Weights of a small GPT-style language model, trained from scratch on English Wikipedia.
Size: 10 layers, width 256, MLP 704 SwiGLU, vocabulary 8192, 12.2M parameters.
Each number is 128 + 24 x the weight over its row's rms, rounded and kept within 0 to 255. Layers, rows and columns count from 0. The size above them is the row's rms in percent of the matrix's.

# layer 5 MLP up, 704x256, rms 0.243, rows 111-127, columns 64-127
size [ 98 102  99 103 111  94  93 107 101 101  98 103 102 104  97 102  98]
[[110 131 173 118 136 115 113 165 135  89 170 121 153 107 117 145 112 102 166 131  88 148 145 100 130 147 118 111 138 137  95 152 172 142 114 133  99 157 127 108 174 147 111 123 132 119 153 131 105 173 170 107 117 134 126 137 136 166 133 108 146 118  92 169]
 [131 109 133 167  96 146 122 154 168  92 134 130 120 111 144 174 130 105 146  83 144 140 133 129 107 173 160 142 135 100 137 120 143 175  88 130 174 107  65 143 117 166 136 138 121 131 118  89 136 110  92 104 129 164 121 140 111 112 122 149 131 149 146 127]
 [130 115 102  93 172 122 107 129  68 125 110 124 156 118 151  93 133  93 180 134 157 118 154 132 123 138 101 172 124 148 113 151 149 167 154 109 121  94 151 132 145 158 116 168 105 126  92 114 146  91 150 105 150 125  88 149 146  87 136 136 116 108 126 122]
 [173 120  82 183 157 132 104 107 143 156 141 109 151 103 112 148 121 185 147 140 121 109  81 129 108 107 167 143 116 146 114 123 116  97 144 110 150  75 120 110 134 158 174 154 140 152 134 136  97 148 100 150 132 113 123 117  84  84 104 124 135 164 103 103]
 [142 139  88 141  92 151 118 121 116 104 138 148 136 105 109 108 162 150 167  73 172 161 123 149 129 127 155 141 153 119 139 112 136 130 130 146 124 110  87 136 131 154 119 154 110 135 137 117  82 126 126 183 123 139 110 105 154 155 132 123 138 129 154 121]
 [114 116 118 187 114 118 141 102 173  87 132 158 127  82 110 156 150 159 126 125  83 127 121 108 144 151 108 158 126 128 125 126 114 105  79 160 129 115 149 115 129 151  86 119 165 129 149 112 155 135 100 107 108 134 136 111 114 112 157 122 145 144 150 139]
 [132 165 159 120 140 128 106 114 131 114  91  87 126 176 138 127 110 133 123 100 107 165 126  84 141 179 147 117 111 112 111 105 123 125 107 146 115 129 158 135 113 156 165 115 115 131 133 117 119 151 161 129 136  69  41 144 148  99 152 167 128 131 130 110]
 [ 96 138 149 119 133 142 135 129 127  94 115 127 165 109 142 137 122 130 116 135 147 120 146 142 114 130 143 145 163 101 143 113 107 145 142 132 114 100  92 110 113 134 133 120 119  90 129  80  98  97 145  72 170 126 116 138 116 167 149 157 130 133  91 150]
 [125 134  89 144 114 126 140 122 125 140 166 130 151 121 141 131 178 102 156 215 117 123 182 104  89 151 121 124 125 139 159 151  72 108 138 132 158 132 145 146 122 127 138 149 116 114  99 112 126 144 150 126 126 128 102 114 143  88 104 107 137 160 117  94]
 [107  58  93 121 139 148 165  62 101 141 136 124 117 133 112 146 131 112  72 118 131 107 145 130  99 134 107 130 118 121  97 127 133 105 126  99 123 115  77 133 133 108 144 134 172 140 118 144 135 119 106 137 104 141 153 148 105 113 106 100 114 160 158 147]
 [ 93 156 143 194  97  80 158 119 129  82  98 115 153 156 119 132 119 151 130 116 133 127 160 139 172  76 157 141 135 149 111  85 131 160  86 108 122 140 153 124 120 161 143 138 108 125 105 154 149 135 157 116 130 105 145 141 129 106 123 130  89 138  97 131]
 [150 142 149 109 150  90 126 109 107 149 107 144 113 170 153 138 155  98 132 155 102 164 135 168 129 135 127 104 132 118 102 159 122 120 153 114 119  57 108 118 123  80 122 116 103 101 126 114  95  80 118  70 136  87  77 130 131 146 118 133 101 142 139 173]
 [121 123 117 129  96 150 148 148  80  96 135 148 111 130 127 148  62 141 178 128 179 113 138 171 157  60 156 128 136  90 139 109 154 122 113 149 103 172  98  92 110 138 120 133 140 192 147 122 123 123 113 100 147 126 146 158 105 112  92 167 138 112 141 145]
 [133 175 132 116 125 107 120  93 148 145 163  88 149 180 110 124  83 141 116  89 144 120 108  97  82 136 132  98  99 125 173 119 117 114 125 159 144 122 127 115 105 141 153 134 131 146 107 156 101 161 123 133  84 118 109 118  98 148 137  76 142 106 110 115]
 [148 152 138 126 140 179 141 146 117 175 114 125 122 139 191 116 140 150 160 111 104 153 114 119 149 107 167 123 124 183 119 126  87 109 113 108 122  86 144 121 106 134 116 158 103 104 146 129 145 108 124 118 143 104 136 116 164  84  66 128 143 134  92 134]
 [119 130 120 138 100  99 120 106 110 115  96 163 126 105 149 162 108 119 131  99 160 138 114 117 147 107  66 120  95 119 163 145 154 145 131 148 112 107 105 136 129 100 128 133 128 132 162 148 108  97  85  85 105 177 148  74 164 148  66 140  93 123 149 122]
 [124 140 105 105  99 101 179 167 134 122 150 141 101 101 113 220 126 125 121 118 143 147 151 118 105 120 110 145 110 110 134 114 134 132 184 118 123 146 122 112  95 118  65 176 108 127 108 101  96 122 143 112 141 125 134 145 152 171 112 125 147 171 129 124]]
# layer 5 MLP down (transposed), 704x256, rms 0.233, rows 111-126, columns 64-127
size [ 98 100  97 102 109  97  96 103 101  95 100  91  97 106  99 105]
[[123 102 105 131 153 144 128 148 126 155 130 122 109 131 115 171  95 118 128 140 112 105 107 110 100 116 125 178 128 141 102 137  98 150 133 112 102  99 154 171 132 140  86 139 140 144 134 102 101 153 131 159 161 111 131 142 128 153 123 101 136 144 105 176]
 [121 129 137  95 138 124 106  92 179 123 125 117 121 156 167 104 105 115 121 191 160 106 120 132 150 120 130  91 125 153 108 126  85  83 102  82 107 134 115 179 140 127 136 151 153 115  90 127 112 139 141 146 120 147 116 129 109 111 131 114 127 110 139 100]
 [123 189 135 119 141  86 129 116 136 118 140 146 109 132  82 150 137 110 108  79 124 159 142 138 142 178 193 128 130  78 115 159 154 126  90 123 162 117 158 149 102 130 143 145 159  84 119 110  94 126 130 141 144  85 107  92 140 114 148 121 128 150 129 127]
 [152 116 124 116 123 105 138 152 161 115 149 138 141 146 148 141 160 113 147 145 159 103 105 111 125 108 156 138 136 120 143 127 127 125 114 174 182 119 117 139 134 142 129 125 144 115 165 143 135 138 124 137 135 181 135  91 147 158 123 168 145 113 143 126]
 [119 144 155 127 143 145 109 128 149 137 137 107 176 129 141 150 124 118 188 166 124 145 179 149 113 111 133 121 112 113 142 172 117 124 134  95 145 153 125 159 110 166 133 123 118 144 117 108 131 129 144 161 128 132 113 172 122 181 130  73 140 109 161 138]
 [ 81 162 104 146 130 135 123 119 105 133 127 105 110 148 163 124 122 158 151 144 104 132 118  76 115  76 107 139 111  98  87 109 112 144 121 156 112 139 102  97 112 124 104 149 101 141 106 138 137 117 130 126 133 159  70 148 120 145  87 141 143 115 158  96]
 [107 111 135 128  99 120  98 114 164 137 137 125  85 162 142 122 172 117 134 109 110 134 171 151  89  75 159 116 142  94 108 136 144 144 153 136 118 146 107 135 145 108 105 142 110 118 114 121 112  99 121 165 155 131 100 118 181 110  97 120 155 130 169 149]
 [102  90 147 110 109 113 113 113  87 147  93 108 105  98 183 134 155 137 152 114 108 105  96 110 127 153 117 111 183 140 146 111 104 130  97 112 165 142 169 167 146 138 128 155 142 134 164 154 134 120 103 147 134 157  88 116 103 121 102 138 125 132 126  85]
 [112 156 115  96 136 113 125 121 177 163 142  96 135 142 158 107 109  76 120 104 121 102 135  96 138 167 120 115 109 181 164 102 128 141 159 158 147  91 152 112 128 137 163 114 107 113 138  63  94 141 128  89  52 128 130  79 121 101 134 134 140 148 118 107]
 [ 97 125 135 164 117  83 141 124 166 115  54 122  93 156 165 142 133 111 114 125 144 171 100  97 128 121 136 143 130 134 138 136 147  99 134 135 109  99 110 136 144 172 158 145 125 143 114 158 109 153 109 109 109 108 151 146 117 140 126 110 174 204 130 107]
 [118 135 126 123 125 183 152 178 124 145 131 129 146 107 140 115 146 141 110  89 120  95  64 105 128 119 146 139 133 148 141 121 149 124 111 129  87 102 109 148 130 121 180 147 142 111 139 121 140 120 148 133 111 173 133 101 105 155  76 120  98 104 127 126]
 [105 118 155 160  93 110 142 143 165 110 126 134 122  91 111 149  92 162 118  92 115 111 134  91 147  79 110  82 151 148 121 134 102 147 135 110 118 119 112 162 131  80 118  94 149 107 163 131 102 127 117 116  97 131 110  53 105  76 144 126 184 130 143 101]
 [122  83 125 148  85 133 134 149 124 126 151 133  94 116 163 143 102 153 140 144 117 108 143  97 144 110 148 114 133 123 176 146  97 112 111 127 134  81 118 118 175 112  97 107 160 120 156 118  77 128 118 138 122 154 174  92 129 145 101 125 111 139 106 141]
 [180 153 112 128 102 107 130  83 142 113 142  99 159 159 107 132 130 151 148 118 144 129 134 113 119 122 130 179 144 132 140 160 128 152  65 152 133  91  93 153 125 120 115  75 107 121 148 156 116 114 156 142 144 125 102 112 144 145 136 102 126  80 121 118]
 [128  95 134  97 138  83 159  85 130 127 104 121 153 110 149 122  84 101 108 126 121 185 150 146 158  85 124  94 134 140 141 149 168  99 120 141 153  98 168 127 110 127 133 129 115 119 105 143 104 121 165 165 121 106 128 176 132 125 126 116 121 122 149 107]
 [116 104 118 158 143 109 117 123 155 150 109  83 153 144  94 114 114 120 141 102 124 126 133  96 130 123 128 145 164  92 137 168 149 123 134 103 151 104 114  64  95 157 130 126 154 120 121 117 123 145  92 137 167 143 144 149 128 111  79 110 139  99 184 111]]
# layer 5 MLP gate, 704x256, rms 0.227, rows 112-127, columns 64-127
size [101  97 100 117 102  94 103 100  95  98 102  97 104  98 108 101]
[[128 112  87 119 168 138 131 126 142 139 131 161 173 128 115 162 179 129 119 120 116 114 128 104 155 143 123 132 113  96 159 137  91 129 107 119  66 144  98  97 105 103  83 120 140 111 117 118 145 162 135 119 160 125 126 122 118 167 142 127 127 166 134 143]
 [108 122 158 160 110 111 137 121 103 158 110 148  79 137 136 135 118 148 113 108  65 124 133  97 156  92  64 118 143 151 108 108 162 153 116 154  94 129 163  95 129 128 129 118  99 141 152 133 161  99  96 150 143 148 122 171 115 146 111 126  89 116 114 130]
 [117  98 116 115 145 139 120 159  93 149 138 109 151 101  98 140 126 117 171 121 129  89 131  99 127 137 156 135 142 135 123 146 149 139 108 168 165 138 144 115 102 139  80 124 100 132 140 116 131 112  95 206 134  91 117 123 130 153 106 118 155 104 110 114]
 [120 118 136 152  69 143 134 127  88 104 153 152 182  79 163 129 113  82 170 164 127 132 172 153 167 110 113  89 180 135 161 109  97  80 141 180 151 123 129 155 132 133 122 152 156 126 110 129 130 122  84 125 112 129 135 161 153 167 102  97 108 104 113  93]
 [103 100 100  94 115 127 131 138 133 141 136 119 133  94 158 103 120 131 106 146  72  57 144 102 199 144 119 126 137  99 147  85 125 131 122 145 131 174 148 129 128 106 142 170 123 132 131 137 179 135 135 141 136 144 140 118  90 136 127 115 106 126 140 148]
 [117 136 110 156 122 191  79 132 133 136 127 151 129  82 158  36 162 134 113 135 125 160 144 102 152 152 125 139 107 163 135 151 100 131 152  77 125 110 120 140 132 150 116 138 121 104 136 102 114 132 111 130 170 137 126 130 143 126 138 139  97 130 136 126]
 [177 162 103 119 142 154 132 127 151 125 149 143 159 141 118 160 137 129 105 135 121 109 174  98 100 127 125 135 100 107 110 173 128 153 152 134  91  94 133 119 121  75  98  95 142 118 104  81 111 143 139 133 130 105 125 115 132 126 178  99 126 109  71 131]
 [137 108 142 130 151 134 128 104  89 113 155 156 109 110 162 141 148 131  86 100 124 111 128 112 117 141  63 120 156 149  95 150 133 148 150  91 137 159 117 131  81 124  91 143 125 127 113 101 180 128 132 150 138 159 118 122 102 125 188 130  93 132 165 101]
 [ 85 136 117 106 163 154 146 184 111 139 103 136  67 102 122 155 126 144 136 116 143 134 113 104 122 119 138 147 118 130  89 162  96 139  91 107 136 139 130 110 132  99 118 124 136 142 106 153 148  71 130 146 102 124 137 120 145 125 122 117 122 138 125 162]
 [129 114 141 117 145 125 121 126  80 161 160 196 122  80 137 143 115  98 128 142  80 132 164  99 121 159 115 126 135 109 158 101 134 144 103 131  83 137 105 135 169 119 130 145 151 131 158 127 137  98 110 137 115 124 123 146 123 114 128 138 107 148 165 146]
 [124 124 124 120 134 134 142 117 129 105 101 150 116 166 139 149 141 120 179 156 104 155 110 163 109  88 126  76  85 129  96 108 147 159  91 151  93 138  96 151 130 130 143 124 160 150 116  88 137 121 127 127 153 121 116 130 119 158 118 107 103 137 104 139]
 [155 112 164 158 133 160 125 140 166 103 138 113 122 124 121 103 135  87 122 130 104 117 143 104 104 143 100 129 121 163 136 175 119 157 141 118 145 138 138 134 140 136 140 192 135  93  83 107 157 184 108 163  93 149 103 117 107 121 118 142 154 139 185 124]
 [131 134 142 155 134 122 151 153 134 113 122 163 190  64 130 138 127 130 142 101 157 154 135 156 125 137  96 129 109  93 137 149  95 141 130 117  92 128 128 154  80 102 168  99  92 130  94 107 117 136 103 100 130  68 128 145 145 127 155 155 160  81 114 107]
 [101 122 117 110 101 119  81 134 141 148 104 133 131 123 121 131 173 114 126 134 138 135 121  82 120 100 140 104 101 161 126 138 120 179 183  87 115 136 136 141 121 127 146 158 172 138 131 150 124 143  96 115 133 165  81  99 139 129  94 139 118 129 142 150]
 [ 91 127 122 121 123 145 129  86 124 148 167 115 138 163 153  96 124 131 146 173 150 122 103 130  99 145 145 117 147 128 106 122 117 103 131 143 141 152  72 170 167 175 124 140 134  50  92 121 152 107 131 152 180 138 124 139 157 166 176 102 120 136 110 113]
 [121 131 143 173 129 118  98 117 134 134 124 132 144 122 116 114 120 108 181 147  85 122 126 110  78 179 107 148 127 150  74 152 158 140 134 168 156 108  95 132 141 141 129 112 149 101 115 143 159 130 152 136 143 137 142 123 134  96 130 126 134 138 141  86]]